python train.py --num_hidden_layers=16 --hidden_size=128 --num_attention_heads=2 --num_key_value_heads=1 --head_dim=64 --intermediate_size=320 --vocab_size=820 --hidden_act="reglu" --norm="layernorm" --norm_place="pre" --norm_eps=1e-06 --positions="rope" --rope_theta=4380.0 --rope_fraction=0.25 --qk_norm=false --attn_scale=0.125 --bias="none" --tie_word_embeddings=true --parallel_block=true --init="uniform" --init_std_qkv=0.0322 --init_std_o=0.0322 --init_std_up=0.0322 --init_std_down=0.0 --optimizer="adamw" --learning_rate=0.00189 --beta1=0.95 --beta2=0.95 --weight_decay=0.12 --lr_head=0.00885 --max_grad_norm=1.0 --warmup_steps=442 --schedule="cos" --final_lr_fraction=0.03 --batch_tokens=16384 --max_seq_len=256 --doc_mask=false --train_tokens=122200000 --max_steps=7459 --dataset="wikipedia_en"
Each number is 500 + 50 x the weight over its row's rms, rounded and kept within 0 to 999. Layers, rows and columns count from 0. Numbers have three digits each. The size before them is the row's rms in percent of the matrix's.

# up: layer 3 MLP up, 320x128, rms 0.0801, rows 230-246, columns 0-127
# down: layer 3 MLP down (transposed), 320x128, rms 0.0775, rows 230-245, columns 0-127
# gate: layer 3 MLP gate, 320x128, rms 0.0803, rows 231-246, columns 0-127
up230 103:530523540532493432532486468503407478484470596463449573536510503522494527509450453528487456509507440536513547519467484528507451415526521548503430546460469505476389417464524472480528535481407573410396414478506490476543500511493495534362530586601548458520622479529518493478567540502538605391481501512517469570487564437517502468558506579579560486520517536549537459441477510390629515478470
down230 104:416480496495554448543516485518513456511486460504630481494537392476533564502519493531546500367391515512518466503533527525500463393480499523525441532557529424554445503439418463449415499506504434529500552421430501560443436486448496559540498528570570476468492590509534414518473464418501430520461492519475510613565444561518513499583517501521495533530506453585562656468445518541562437495524
gate231 105:514547525483417487443544592542441450475503623404507527532527466463447465497526503430526544564444490500463508526476524504403516495492497598446596504529451453432518640424452426486573534452520531517514484460459546534464592417535491570518524523468502538478404492506474569453532409526576385433523456496518483483507533564468489460570508523394504487575546510413535522534531448497500512507619
up231 104:550483556461562485460483513431498566475403405506458503440498504592496475518457445518439566452529477486532453372462542454508482506480452460547524541477471514381537528485523557459496566563500438496553512445485464624523530492638526542511558544458447565485469499428531540494502566558608425567541521538475513457504406500475485552470509435414558552492576442527515540545417507442434598450495
down231 104:519498538518475494536465494463581416496463514500561447537473463532574494503485510451483500470506551610467665423492516586514456517480536453503499488440473435516565482438500497509480534460484482514525423462558463558455374508555500437498422534583574463583555427499540462634500562514520516426473460551468543540465558423526575440485541579468562396485439490508496530476476459492558629490441
gate232 094:536618401454515473461475538439508538544491584464443500516438504580577471540461509517473403511572433470454512560524528514451539483488487447540478395422460474509448562625430472587453420546389444569504543614516513533586480511573521447494438492543396444451495511537462424481519504498507583490431452529528544495466492507515517526503570559492522467519460484540510384544581475445515522514476
up232 095:558454559611453527425570481589459467517532444539458538496478580507475491574501433430503480535526508506432458528520560553524513603379483491468610467577568449525467413444383537521475514512481526430422513520547516426562610522506471481556570480529478495568502479536494535569448475483471479421498572499495461538560510428484470552428475519554425444485560440503442464450518566524517398449499
down232 092:458557518435506458560521502454508523633481467506502419479459506428583446488346473565512509517467382471528534505608475503430455492535540461573454531410466515487514567579568468406526546493499523480529576629502463503472448632510553481483485597546517485498479460453451430510482528491442517532537425481469535479534457526520404487532555521476522543529431534620476543526474499489453537544476
gate233 102:499454532532522481586543502539488498522506571584508529537517389464651487516613504478543580410494495466520438489488535469460503459495464513557574554518545468429571453600519465454420451465485499564492475472490509562464544512531483528493482575480485414523420579405495439488498543528480457500541389446487515417446522511571455462493441460466477432477526560442415621609526502562558473479484
up233 101:573441574429556523554473479473471508501577404463498504527478490471545450461434539466481470504554481575548510436397475509544541552624475489569404513553526472523563532509541490422549576557531518464500505448423380508485492408516499511668447508505537485467599468493388472469490541520461465454489491482413534459488428496493555510476527490486466538485569512596521553592470446432444553495533
down233 101:489564582508525509411515555508506469494484486451455571463495466611412486392553476495520472499522454499460552491425464471506464532419460536385438466497428564483521483412575593533539519526497527541420446484526528440614447479491476521515491599517546547580491430393511472535449536444496546489441513563508478463508473498567577518467562515586513518518488538447610486408470566416458564494572
gate234 095:507496477479468569449570509473547513412485487488456540461478479466504480415442544557523459576535450515526543407508440569437507582555554437420583527465509506534469479513434543542499425426403585532483425565531562502603487491525514565356508555473532448572462583412485502459502475502414521534496498530528591446538456507509561588559516532411423470502540525536533500567464448472424520501430
up234 091:556477577435560527543507490460416394432501413430544514503422539549517594413575564545527531455464406456507486540496528541562496460464444472455461453549488492506467498498488509487513527473418389398528604489495509434464490533456540497485531508449461589452495532536536470569506533514558498462468601495473518568431548456419505504509500495528517531496464558565446479565494688470594483494529
down234 092:455577467473538521548567489555549489550482471562481506601544506492405376494514462414510449454347602510595426507518552562468474414501522471486473500518476590456501560504569426547524518519510502624432422499466508441524471535501456527542547588513617451519479438494499570500520528494475530537541402537462508548527500433470471451535502435466554474517475526446429516470551557517518420488429
gate235 093:458547534603496499475531480543543457442480576507463412414582486479527489543486519635542490582533494364478545524449446540480527461520446454485395453490540498509583469522449484499445463581429426542521557463594510525527494489435496471548466621492499473528478469468357459502509580524587479511523510611586548526479495464495542493473491434489447417512478461467462497531573497552481480554576
up235 091:580431524533514425406567505461479421486560485494453551454477544413454515430545570511535519442549552555521456581524536486467523464458505493483477491430514449514410499482506507608388522492584533498503438493543516405516517496503485535360454486466476497476449476498488535495553575482610504479448510446548482503544521496531509564530476572549526561613458489589512543510577412345570473480519
down235 095:471568498532468519527540508458537454475421445514511512416471513552531531505566458403577478474521467417503472482452461481498436551548431469480427506478497522612499472567579473539503360490485501548577490473533456426549489475583521459560404549444504446585576451487561480487463500518494591502512538429528551547590505575527457421557402537489460473567410448500560534432486563436560543494583
gate236 102:501460523585549484439514451482479499475468628502353474512507524453451517464433535596498456540484537504439587560501547458451449479587579490449587476572464530530460573466445483472542508606505475454491430474579439512519457483491584518502525496587503501594477361417514458491444605498532524480398553497480532481488476568451547479553483557518506481534463548414452517493542536483599474496501
up236 104:411507500493422464452523490600508603515516586484511409479490475559515471539515411480470476551482445589529489469448524431475514529559527569512481509509426536451435475513498440531484507515526605583523398549504537564450521500484394460526568554555497489499485542494444573443466474412475476533512499447421446440489466500589435500548488490605508454565478554478579571558425479417591556600524
down236 104:466573485488444486595581500557471466421624479602489477571523539517651438466530595503523559468588438485513476498583587519474418474508510536450546501499589476503519466441506557485577480449464449590446523496522542426441476518473497490487457476456422546483412517599556485479484467426531456436568449528503496472391541510413417486483482481542467464485541440546519527466476454499462545549525
gate237 090:499547599416446573529425540596533503421486541497447462487470498554484448516545420423445585498497458541516465615510561541432472577484529572479587492430447531483495525540465532511451536450462502549466459412485456481525492468605545512462533531499448463543449500472462491533457456545525312542527424586392538540448593489497491495505532485521508480511613572482489474486484562498508501558462
up237 089:508523588460553457574453589531551532497530512512511511412459453513416538389497490519411552466450526533542476556474522566501478459515428507563472528509546543453539524515494537529426485505545512511455463419473416542370465551562576431561550443564485501447517516401513480530512422477478454439446459473424478582534455543423493496546484421452466596596468447567561570481407522505575528542539
down237 089:540630474522533555443490548425500487494507503566482557497488449446520423464477545555517521562483536484429476503442480561522448438465443440459474556550517494499470504496418599473503455467535537529467489449408551413528449605509549545559475448586532546515482494515466481528476551456516577567507499526614513537469480469502444389494535580476484482473501566494578345567507513402395519403477
gate238 100:490570470563583421488473505509565494551510563514519558509592452456548504466513542532487434471535562531407497573443473587519469455608520502411508579441515448589454519488467504545547437583403485472505481504473445506482416499539509456476403414478490452631443534550534571521408508517482473537503411477523504541483540525509485493441632540460487531541464506477615538496446518504568485429564
up238 096:454473477454518467444481467451434462539537508493457510495487607547526624542478377477502495521505601604496456504475459579508539495433573543431517466592509528413409444450507521566608457432426488499490398450424551499564518525529543497426598611432411511445539463486526485580533496509535505453476557548551483444454508461506472491513487485556497431480547501494464583540509556521491428448506
down238 097:490547536581476561510542542571541448590487543546518562513538514471498381462456457511524473554456486543484358480520451591467466444447491410520538461481428489452530484451437416481432512576487431513473504541439489555540472508541502531447470497510639508543350521597438491505496542473444445583494519560498484548475526532540387464488597542501484515432550506484570546475477471569443545453499
gate239 097:469462372551496507482515502477494467440481526572498554499450482567481521577472489424450499515463461434478543556458516426546488558494453495606571577523494541529470499465497550535496486563437562545477488479602483437444456557473530359459527477513515450568453473440543528531364504458542525557500509549519459580504363513586463486451427436498560465484546611487481534473512578488578543410511
up239 095:533556501494492461452519518549552513515521581614622558511600548594426545586487605424466476523531582477470499553447503445565449488449528575587488493497517479432474501511427431577481488553520469493413630494494454485502537527495456494447491390443578425564494508448494520421474530431448530511470495458471547475467466509526488500541455484469595498486483500545511493438594402582507554475478
down239 100:524430500553449555518405461533519525577540488455407553508467613538431529459501588548493501483444312486504434416545485531398508501511446493480479458451517507457580518527567513509538542463485593424623425572477490495478546553526543509530451534488495567537575500462545438415589459485555445477517548477531505509554527453568455463537540498518478575516447536468536453523508489464399541505470
gate240 092:417550456446580455532519471479507568405607529525429546480506404479555620559516506513522544598505526436486454553598556570433504449435528539452463568599390563568410464475545462469503441538489498525458451521541449534554430514547490509427480496489413539504476585554480454530508555489562474473343458490535473505468483538526424467459513522492485461474512472530524468485518542559495488449559
up240 092:476509410411575469589530571553465588411496551473498452543414595561577569556449487492552527483473470524421448551525455472554471506527453430444517478491561447491460509476509491514525534589490562487403479554502485409435521566479510474493483378504556500533562527644443557531435438542587495454541544420454527477502457550545470449497516528515519487409503514471526540597457509510459455439475
down240 091:485498527479499527504466568490561418524475602495463563522539624489491547478548502475449418441425479497556537479446490393519473412495454423579517451503448531455574466540434568511596490465540498449505526554530504481511505536538444448518502469483462481474451454596541565531464493545440558568499464549594474517484502413591530601471522434524547477431506607535400455490486397386504492543534
gate241 090:532454473499502577486381509493563567445578503477471469407492547548480563550396507500449516462548448465479510568503486392533416532511482492559529506550457426552509588423481461512529512560460575489518486600490464529515489468499569401504527508568531471540507432472546444550403468491514553477443499510550491569428449448529582364524454469519480463412557537572531585546450462531415552501453
up241 086:587500613508577481522458481484440490512611459506521582523561460565452550446491431459510531482490493494577480492521491476499525550532496543506417561538511497521581548460504533542391438602534518529534518584517502431526501433544577504506432509406503471567386517404520443492485439445466488535512434545560514464490422502523531485482473496576554494502413533564539460425520622513465462600392
down241 092:553444424523427522456465526445500539596549489438499439482476584539483490468464612514416558539437477519514507516486513447525490462413538459427506529495513539507483539491504555499532598515437553491565505487506513519458494505615445367538463550572530491632491468477532522478463472486551587439466481497544451455516386479468484406577504477538497521415560609537524497427478436554446625487498
gate242 103:517463528512468518523477458396516460467549488489536396505434567520538534452513492478495503563539469507529451518492617340535590552522452527496467524525450579460519482593396452545458492552405471555478573423473552476523509495385488541536475539546518465554494489534511538452440484480607499571541526525507449526466574449579449523544544418476525427430561561476522579588467538473553415497489
up242 098:459512586444456517496535505433501485470624520525549549502535464415507521408493631525511482451485543600510482612569532545474536505457533557440466520460570565525572598521430483422460440563607504452454517470526473472546427453485431496505500493475488457569456566484480537493464464473526517510510468559607472399489425505445565491539512553571501466532411498494467429502596488486510514391448
down242 100:549441450536445581529475563578507527508471441490453540511481646591545588572526378463434458571438461541492446432490535404532483528522459515515500490576520508493474456496526483510528551520496475447535457419578492546466553543498485503506536518516514455480482477497513630483555507484447543642488522472417547506541462501459461443517543467417570455516459610446501445488478495510490342513455
gate243 107:495548480518525548495473453492447563386444532534492516467560442528457435481430497529509440434624500519441536452504472449454526453538629482471469489449494545569463455433476527596538412549454481474484483610504463497511485426575543476485422502561550450492364512426492472555527541586485503466546528509512632513545536506478455553561550496451539436547514421575612413499471529486491482506499
up243 108:554576461546500504476500483489438447441552391461473565470551459533553477456549548438551438471495457429404587486381523407540475580422532500492545439507611597505454488512442496530513404476536483474434520550558599500561534484497538458407545425578499446521396505449434427464572519481509557511522526552434522459479556408505529500526477493442524455532572529488574515470474535523498550473468
down243 108:411471548588470548486411508564479557468519446515582513456514520519485509395537461491466481526505442530566472548486571513544534541616499571603512501508458540520452544476578470417520501515428543539426387540454404655436505522513512494470543501465507494494550459376507424527504514386474468524511495502471530454527448573494511409573478481564533571539501465499467486588495503509429438463556
gate244 108:581515504473416556566491480475592441408458538434490498524497425496478401455486521551553585563590474471480472549568536574458539475561498480408502434507525547564538521535408518432457454572536487573473473510502471503578397550489457606490434514440530446534458550525465557528389524571574455563476482514516517515531420553557570415480518430548468507505462496592505474541468520593497539525504
up244 112:434507531578523506495498494479516627450465511518510538362521410472548494490508511461521466596443562413572527376461451478577423552444559521451555503504443535589437500476491565490581500457485508476487506445457494433480516517444526503452462557504576541496499541392582484486623481582503494496548498481520500506455584525471564560554432462516518580448521422566499482434492534467489506382520
down244 108:504495559469464509424558449544508508499517378494601526574466472496589530545505412486516538498508480526491538465449526492525397533456498483467448571495531500475499551496454434615478611463583455471528557522481477514449478425525498445421562544564493428619509519399571478453526484545450402593453486503432469528574529472556489468491504538587564502480551431432583479466469598474490468429475
gate245 096:520522449584554464479526514495514571427508501569559505584440442499442491504491442650410580444551537420439483485509577513497577407449467486547504482529552591545551454424510584507490426524575467501478400511482575566536474459514504437475480492559417447477448530370465486504446503538470468554563531459438493405487518514541497474435562483525497418460532529407542475541539482502505454469557
up245 092:491597419451477527504437552450498492508490420433531471584457527523495469451540495474502507397577491563477502510390492529455558494533516564454476529559540453502516535486481535521488520519446476445623503448529508559507557518484472426564549518371500539424504488589475472485489481504512485478555354402547545463572472587533536443502575556449549506476431476605431447471576454493590576531491
down245 097:522462520493584481591458508335558458384509482401499485519556574481519564527499475444549508478465589452637529528471417521490520435491429481511417547497472535485442490476416485466544460540515453551492519471488482533460493543495485455506478429478469511536485551521515562513604658483528440488569468570541492457488500499535459449472428458507567423432521411477585529516513524518534517601501
gate246 091:534498493489509496455504536478472564384407456568545507564502447495436469498512507475553508506565464515486510499481609590430549459474502535443500504558397463431444572427493534481507539459518428457462445549557479433507558492550503456438503594435526454558465580477450470510461495517511394525525500464615508518533566518444567504577577495430423405519535453501542581592489555414570495424551
up246 093:485584610452403505500514428490519469450479502460490486495463552445503553494500595505586456508500425407475519490522439436457465467543497562380572551509595492605471521515545497490663425415403505497488456557430428449455485515412537500444472437492470502544482468492539556577558531482566498490546543421543526461520503507451474452530507504530558615458466475570533572484498466550519467497491